Each number is 128 + 24 x the weight over its row's rms, rounded and kept within 0 to 255. Layers, rows and columns count from 0. Numbers have three digits each. The size before them is the row's rms in percent of the matrix's.

# up: layer 5 MLP up, 896x224, rms 0.146, rows 519-533, columns 0-223
# down: layer 5 MLP down (transposed), 896x224, rms 0.0602, rows 519-532, columns 0-223
up519 108:126134111142126091148125128130112112088114146132119155120114132089127129128136122100094158077141139130121121130121105144174104129140117115104113121123121150126152167157123150118111143140103137141135093128183126096130109109172143133145141152115152141131109104180167167113132142120189119095097120101097128149109117103160120120095108121129116143126155146145152140141092137136080118128111098159140118132120130162140117144173106132127118136132143108110074145130092146125085126132091132079179116087195136175101076105125133134143131175149103126122078098141107089121129130082131140152158123130166115147138084149125096154144107072126138194135150156118107113125086174109105118158147
down519 084:173144136130126136113110154094120083118149088124152104113109128097122137126123105136113089136172149131121144166157118109086104141131129104135110111098087138118128113114098116150143175098106116132120099117142090158163168137159094114130160193148118088155127128124174096115114166146162122105105105098123094121124141138122137101141132095115138132070093140149114129132131091169117122114152144138089112137090114150151137066107085154134145121138141155067112141124123209122119142151130139114131135121128098136139171075151117145135120111190110164110119133135110133130172168106108116095135126134108125135113131128141122116106079182134159161089107128134117144131138118163140109131124
up520 098:095148101089118090115155120144130154134116134146116160164117128147113124100144107135125125120140098119107152118154206151134131129109098077122086133111139143093139134134146128119099080121105175135129125104149129122130162165085198187143123105101129124085164104159122090112103149103166151160114123137121123104159138115126143147100111138135149155167111084103112117162123143116135139100127079163116141151120139141113144114179118149111157094157147140135145125091122146109123118113170121122160147134166161158076119126155108167132144127130140127129129156155126142150113134112144105131119124126099136129115096103101155120131095068143101115135129101108176185084117132150160112118081
down520 080:129184113147148129152146115101131104135126147086105143130132149138122142088125116111125090087147143138086148135131111140127106126129123118150119155162162120140109097123123164093112136122130165131169123125153119146102158102139115162145117149140133127140103127176107125143150138112151140137193097199148143160131143116150113146127108131099082099120136132123089148171127121146116143101104121145146154185094096115083122112121157107114144126109133108097110099137126106150143107092095207159103124163077127133146148132131118158142108121141102118132158139107116124123159122151133107151109110143087174066123115134119145083134153151122071161143111108134112123131055176102124119140141
up521 107:150158070180148150093102111085098107146074142125144115120127091090143100129116125139101132120096129120133098125142144120123100135118108130159115121102152129084090127145128136114186104117105134151084109107149111120096101097142155123123152136054124107141144128095119129129130150123055169126095124144131124096124114158117096144112127133129092157130135131128185107119130143116122129151148133138123151138140101131153081096119073146136160149093068117115129135096098121116154112104137108143145119153120128139110116151182136130098092119124105151126110138104129145133130112167140124116098125109079098091129194091154134098162132100110130172133122098146098120137126138139111183128106
down521 083:146146153150122115076144192152173157135173122129123117117102119123110162065149122153142123120146146152103119140115149125118134104116120137120123117145130132107132143126131069157120134105170126111164176100133147111138072079132154125102138117133150130156092068146124131141157108148120101129118113101101156130093143110128096162133128137135158120148124176154149099088096141140174122137128114108093136113122128133146101133153176132148131082136150132147123124123117137127131153185129166115123133094139146175115095183101125139121131139139088112126123190125131156097088151127139131181144099162095171115105083123144117160157120122108154130128087145077161137140141131118132128147106
up522 094:137119130153063100145104127151099142134139113148109136126121143158120120134093161133131154107115094122118135130098157128104125135088102142166099145120123121133164120122137168120093192098187129133122089167113125129151141037129122139094145160188107157128124139174111090106133124125117104159131134117131133139097097123151100138115108140136147164101106142127176151145105106139113149112108135106098134157098135129135151162159122128142123122141137145130127092154137145106096153154116103115095150160149119119112147153136130106134099148134088100146143130139108101127133184175146121126154112123114146111159145184113122148088115117082150082141119108116139102073162138094089088118097
down522 126:091090138070159159142211107085144074122151110128152121140122159146121109113132164116150121127108142126151111124090138094142132162114106078144110178100151114150164119129160136107130162130126120136138094095163150137188145123132149147131121141119136107104124173153094137078152133122134111129133097125135120082112124134125143166158130128129122135121183185104158097141135131100112141087099130109143136116138170158146153145125139144167146140160105132115127096115102109182108128123134113119084146130134160132122090131118118140102136099147158119143149138110120150134140149119106101165138092097119122132089130171139119087148183131120095111123133144109107110163173151090119101109116
up523 096:097127117142063138128103150141119139114131183112124134137157113125125110118122142075100098104075118107175171189157111112093113155121098119127170146131139150096162140124125125112150106106117119131121132128110112132139148129108170108145120135135099120153136126139114192124076171126148103104111125103102116107112107090109166152144115104140086133080061143142118117090134142132149081110143122138094140103105162127121095107130144069112138159120143149142106154145127151121091125135092113108137111120102122113131102122154145136153181116129153163164121158095145134115152164107154150098134100142113099133131144173101139136131132118103105112140106118126158123103095152148055109121111
down523 139:160076157182120167098154123121106159092150120175136102102175083098139156134074140097131105124089159098138161143130092139088153129139109152125120147112152161124174113124131117122175116126150123121143163136134118159143107147117096142146127146145095096078116126130111166128134141144174164116145086114126159095097089115084144147140107129135094140106104113160125144082121154112137147105128137130119134110104148137143146104126177063117139128108158125110151115128136161109119113120111134118124089103119114090104070103135143149129166138123174152123133131140108120110116170121153158112138112086104109128175125144120089128122118126083135154164102137111156135114114111147088124106143
up524 109:119088078153132138101120128147116135134143117077105116095168160096105103113085188102115101121135161134116102128091172118102124162114131102120122112105156118106111129096102117114097125131100134105158102152108096128094122122120149126133140144155122138150111090067147128103171113120088134142092132110122166102146123064073114154131106125132153103149125113128168149144167109141094106136133139105128113108123126149099113150164135114155111127099148095118068153123144127179121136113099135130149138069146134152111116148077099157150092100153165129077141150152127108142141099163099117120114155152123119137093108148133119109113157152121150150148096100135126122142139147125104144075113
down524 089:153202176126134120118124137115082132170106171167123090102138105129098097129125098121139103101145112141089111109113097120112101121126099102110128166170140116128099128164133131128138154077129106071136154100107109107108117119091104148114127139097148135113157120142174179105151140179076127138080115130112152162124159078092111137075112119141119120127095103133155166103162158153095162157142133155133121129118167147141135137145177107124140134110124078142140142091141128128145104120116137126169135135143090173138120135119087118149145152106114093131116121149137124144171154122103107119112109120115121094105139143123145089154085110126169148118121109129114139105113132119109168142152
up525 098:144144100149116182110144130111123097192153121164105101159123146142120112134082187145129130148122170126119128095109126155106108125135131130127101151114106146119119168122131140140122109097165129125157115101164122141104141101152118108117217120103094146124146121096160140112130101118110145159142121163115155104120140120069162140146107116100135113101131131149154123103106118123122097115141134148173150109147118128111148151130104121152163126122167155106106118138120130114194132102148145121103095098115120120115127140153139157116133101105094098130154135135179150073162117105155091116136109107125132183112137110147122125148170117126164115116178130129168092164129143201105140114157
down525 086:100094099156126089138111129155148146096108087111213110125143105125129136095127142169068160122171159158108114106124104124083054078119120138088116126169113143124108131124112110119114139099107155117157153154103088149144144125108159134110145141125157085109149161106132113085146131118147119146149158135122154108135173100146143126107152112158120119113104107105170143144122123076113107164143147130156086138130122132123096131157119111126140114087131126134138109144160109143138120141138149113152082175083117159186104106111115126139122115170150100132155100120083093140095126118126117104110113130114130151136139142132157144114109084137110138103123110183131147115128104155129128141158
up526 102:131152127162139165120134135130167130125105145085131105136135135135157116107127089100093159101150140150113121128135130131102130102164112106126107139143136126114124158124152161173139160090103111116122138133109167113093106108068150132122084102120153125130119132180139069133147126109163130144143133124090120137111154105128147137108128154128127146134126146135149068077124119173121148161090117123117131119094139129147096182114096105147127121137155121085103121196144156153152067121156142129134132128106149109098140090116130118150141140129171075183163168133089105155142172148101105114081074164141154103145147135118118141152134165140125143152106130141119121144117133158128116085096
down526 105:078141173125129152123149176163145110161092162149088101156164107135119114116112134120136131131167107136103156082166087145143169134150156169162119159127106177131093145133106141150158082120131134130130092144167134120117115134141105116148152095104134111176108146108109139136141169134123137139128096125089101105134124145102128174157133127122156124132088135152136123077136104095070119098124104158179115146144129146126101138129164141110128152134108127112168147145141128106148145115172136137108115130133100103146111161151139120099085169147120195103143134117121142143089132093116134173135112117148141141122115149195162160106167085145130099109134118138134123139163101139135118123141
up527 109:107127110091089150119165153165144159163132092147116086131138133112146150142164139081165098146095128128095115077147151126140150164112167142122110160113121167135124101145121138093122130104116172138113156123120089095105112145153136135091163128118133114110164137082158121129127147102168152166094141123182142128135163115103102116136136083111141127100153126140108165113128102120090080137117113153104114131152099090139154114117127141117105102141147111169158091113124137158128130121117116154138146108151082117114155089159166143118173104135138141113123107144101155162129132109137155156157139184124154148084117128161122166135122116133127156161135136036151116144126137142133130146137
down527 107:088095091134128107116109118149106138147124165143112144120102118120137107150154096114164105170093069113153140142123160075177106093136145124126167101121112177107086117125125134110194145140113139135117139157107134102087104120181121092143114128124154134092138089166121122139092152131159127096116114123156098106127154143150135160135169138123140119161135102169114133096121163131120149125176073145122114109154139140167127158177105177150132118165131155115176135117112145186150163109133129086156117146128121096106099142129095155129123154122172116119118108132127112114125107126162143161161127142118102140116146133103140114120097117107136154127111116093120086114104136116170135092120
up528 091:141104127118094154083122145133158113159115126166128099115100119120172095175110160116127134102089182174152104163130102194104128120114130155185197129131100125133125124139132163118072159121174141136127115152147144117090108092103152125095103159118149096115118125125112172093099109116156091099133140125120118155149138122165167108127108101128134127122147099162107115101113123119114124114113178119113104149132116146187127173130156110118160104103087116142136129134097133128148126083076161132114140134128146138153129138108114135135138123121100137126119126100094147121116126144105105121137137113093130129152118126098122101073154129171141087126164166162126098116151099141100096111126
down528 097:109119100153180089118166152127131131131169169127075162121137126110131167147140145117134102135153153111131123081133151135137119124139114085126153148103103140119134101116123148147148099102054138122127134113138150117152123130143096155165100145145150131100141139099100115091113105110161107149123148106143129191139118132091151112091109110145108114136143173142140199135113144153111155120091106135200098125165145124113124115117139178141098108106176121112110146097151150093133091143147139132085161114154129159095104135148124113145158128134132147131151124109152124136109136158138099152120128131173092124148165100150148148141117136066141188126126107134115117099113157114109168133129
up529 102:138097092128164134080101128138104142160125118116123089149121097100124148104105086135137128162145100142113117153164093153154135131114146173091105104103147189090143127159111142089153152129177105108142136144162136107104145073119135107100125105135151109187140147098094131118147158147161150124152148122167098126114139100158107140135138085082145138126087088145112133110073119120132154114116133130144122099169127148079112107153160145098141121138093125136107128112160124076117139127110119113109109138092125167127146124172157128135132149174171134086131122127100104118119149098137121127148109116111148110120099101143101128127129134157094160147138134189153172114138152090103145136126
down529 077:109101145142097161088117126114133082151123141144135128121126146102124132157148128135138162111148146126109112155115151140070118145106133120167150113117167123129139118122138114118120161088126146132134159147125124166159126145122102118132136117069135115130114144092105170150138098200174120105092135164144095111116101173114149151127143138125152098142091101141065126133127175098168160146081087129117144160114089083125108103093100139152141168150114159119137097157126098116096181134098148130176134093132110137107132171174103139119183129112141130126107119125113133157139117103146153101102106125156119119108097108115115161168125115135097129161133106131117131142137114140157181139095
up530 093:121116141118145089181151128107107099153156130157154143127113167157121170131128113104127132096126114088110123139087159095133087155119145082090131172139106129089080195132095096123141128112159129088153157125121152191128099144104152111143127112163145105119112117087151105107111116128093123118143168097122146138117081118162161156108123129166113125126114121140132141123136134133135103112089130182138129122114137112148097126148150131109102109114140133112143155126121109101130140117150126145168120160145143080097134157134170171111116122124100139100137117150136150090167163107070139163103159105120138117105161104095114130168145127162163112105123154153119177125088146123091124124106
down530 101:140155148093116158155161139130154094137151104109161096156152107135135142111109096091098093146108131144111154071170154138109123112108114092169124114135133098134152130120108141145114099118113121110152123178117114110154131139120144167154094117121099141143155128146096137124129096157124114147143137111150136133158088189181100164175122111124145103136138137118152130132145171124124138115095113101131141101098111152140059121122071145142112134117140142139124096132112125151141157114147116141145153090103074096148139100189144093110110124176140107154094148122137106126115107138129128152130153127158123154082143172149092112121099125165129119151114148099125053133111135102087141131105
up531 087:096141139120166117139097138166152144113115144146135112124125126121142146146163138159111124126164151115144119137144160081075173156125139122162125113127139137135140102092124159121159125124156164173113111093117149152154133114105137147121125135127190139135136121136122163118070137081102146136129142065094100075167122167139148065139122144089137125130101126178118087148130109124128123133137127117122093148139131139091135159110112142121097102144117164164095162118131092104119142121166105123115131132150135154107105146104102109139132123105151151109147134136111107111119099079077119156155118139104134197103119118111132092160122089187110120091148126163137095148116171127119145095107
down531 095:115156102099175131096165100130089145146135084074125085110111125166155156124097136147120122166110164088071150116152104126127153117140147138139125151163094110154160097143145104089140158154106149129140111147146153191159106157107114129100123150111111137107091119131156113145128148094116129127119100132176146120155107173134150107116126129163129166168173111175137108162095153141112117148108136124127147184098132112114128128131139093155114125144137142118134141149099106149124107140117141101160174129153104109116147118104132117144141137129090111142134134116153158136190155129121173122167116109129092159118151120113116119143170138131125193115128145141130106152162096086157109103114
up532 093:126114138111125100105133112167106137122139109164100151113102120161089134102112094154102153109082129132077143085155111107146143115114159132118096136120110183126105117090097124143097157096109112114141151161145109173108093124121150123122113153121119143123127121121133101151143134097154140141129164125091110089118113137178162156152133136137166126100146119146119129114138133129144143135095119155086134100076115096102121090158127117133101094096138099127109133142132094144135119131152135169150117118151137138127120098089082180146137157076140137116083119103088195127151124128121096130103128155101147153155126085178125107138088125134129126140099126085180144159171158146125152088106
down532 097:142127170124149145183181160066129082137140112132097133125122130136152173153132155119157127116085145124111159115133090157145130144066125119117123105131115097181151163135116120119132117131172084122144101151119142159108135130146124074089132156149116127124113141108174115149123140125155114135146115118113166109146117137130099121097129176105085184158080101132096129097130120160142144107133141128119099106152120149120078085110155105152156097102101136108119137181155117173156130125177132128074134134120139145178150111138132140135120101135157127094101128130090127152113129113132130109141129133100139173142111103162124182134121096114102113112122131114149169107115128139117147097108
up533 100:113093090084104172128115115099104098145122111145136124133115117151117084138109141088154113131155163129090195141084150143137147124139199174128140122107155111109126155119141129094125135155106099143115131139068093127136111117094137149101183084093107153123126127123102136141142121113115119142135123132138119111159148117110127098168115140124120119114144148128148156118108141107145122119116086164132093122129145136114121173126123145126121135164168151103094135113152133108143103121156114090121139146112083086086120162099114113129143126122103116133136134162138095148115164145167051177106144139187169104126104128165162146121135100113142120123113111155130111133117132129112119161197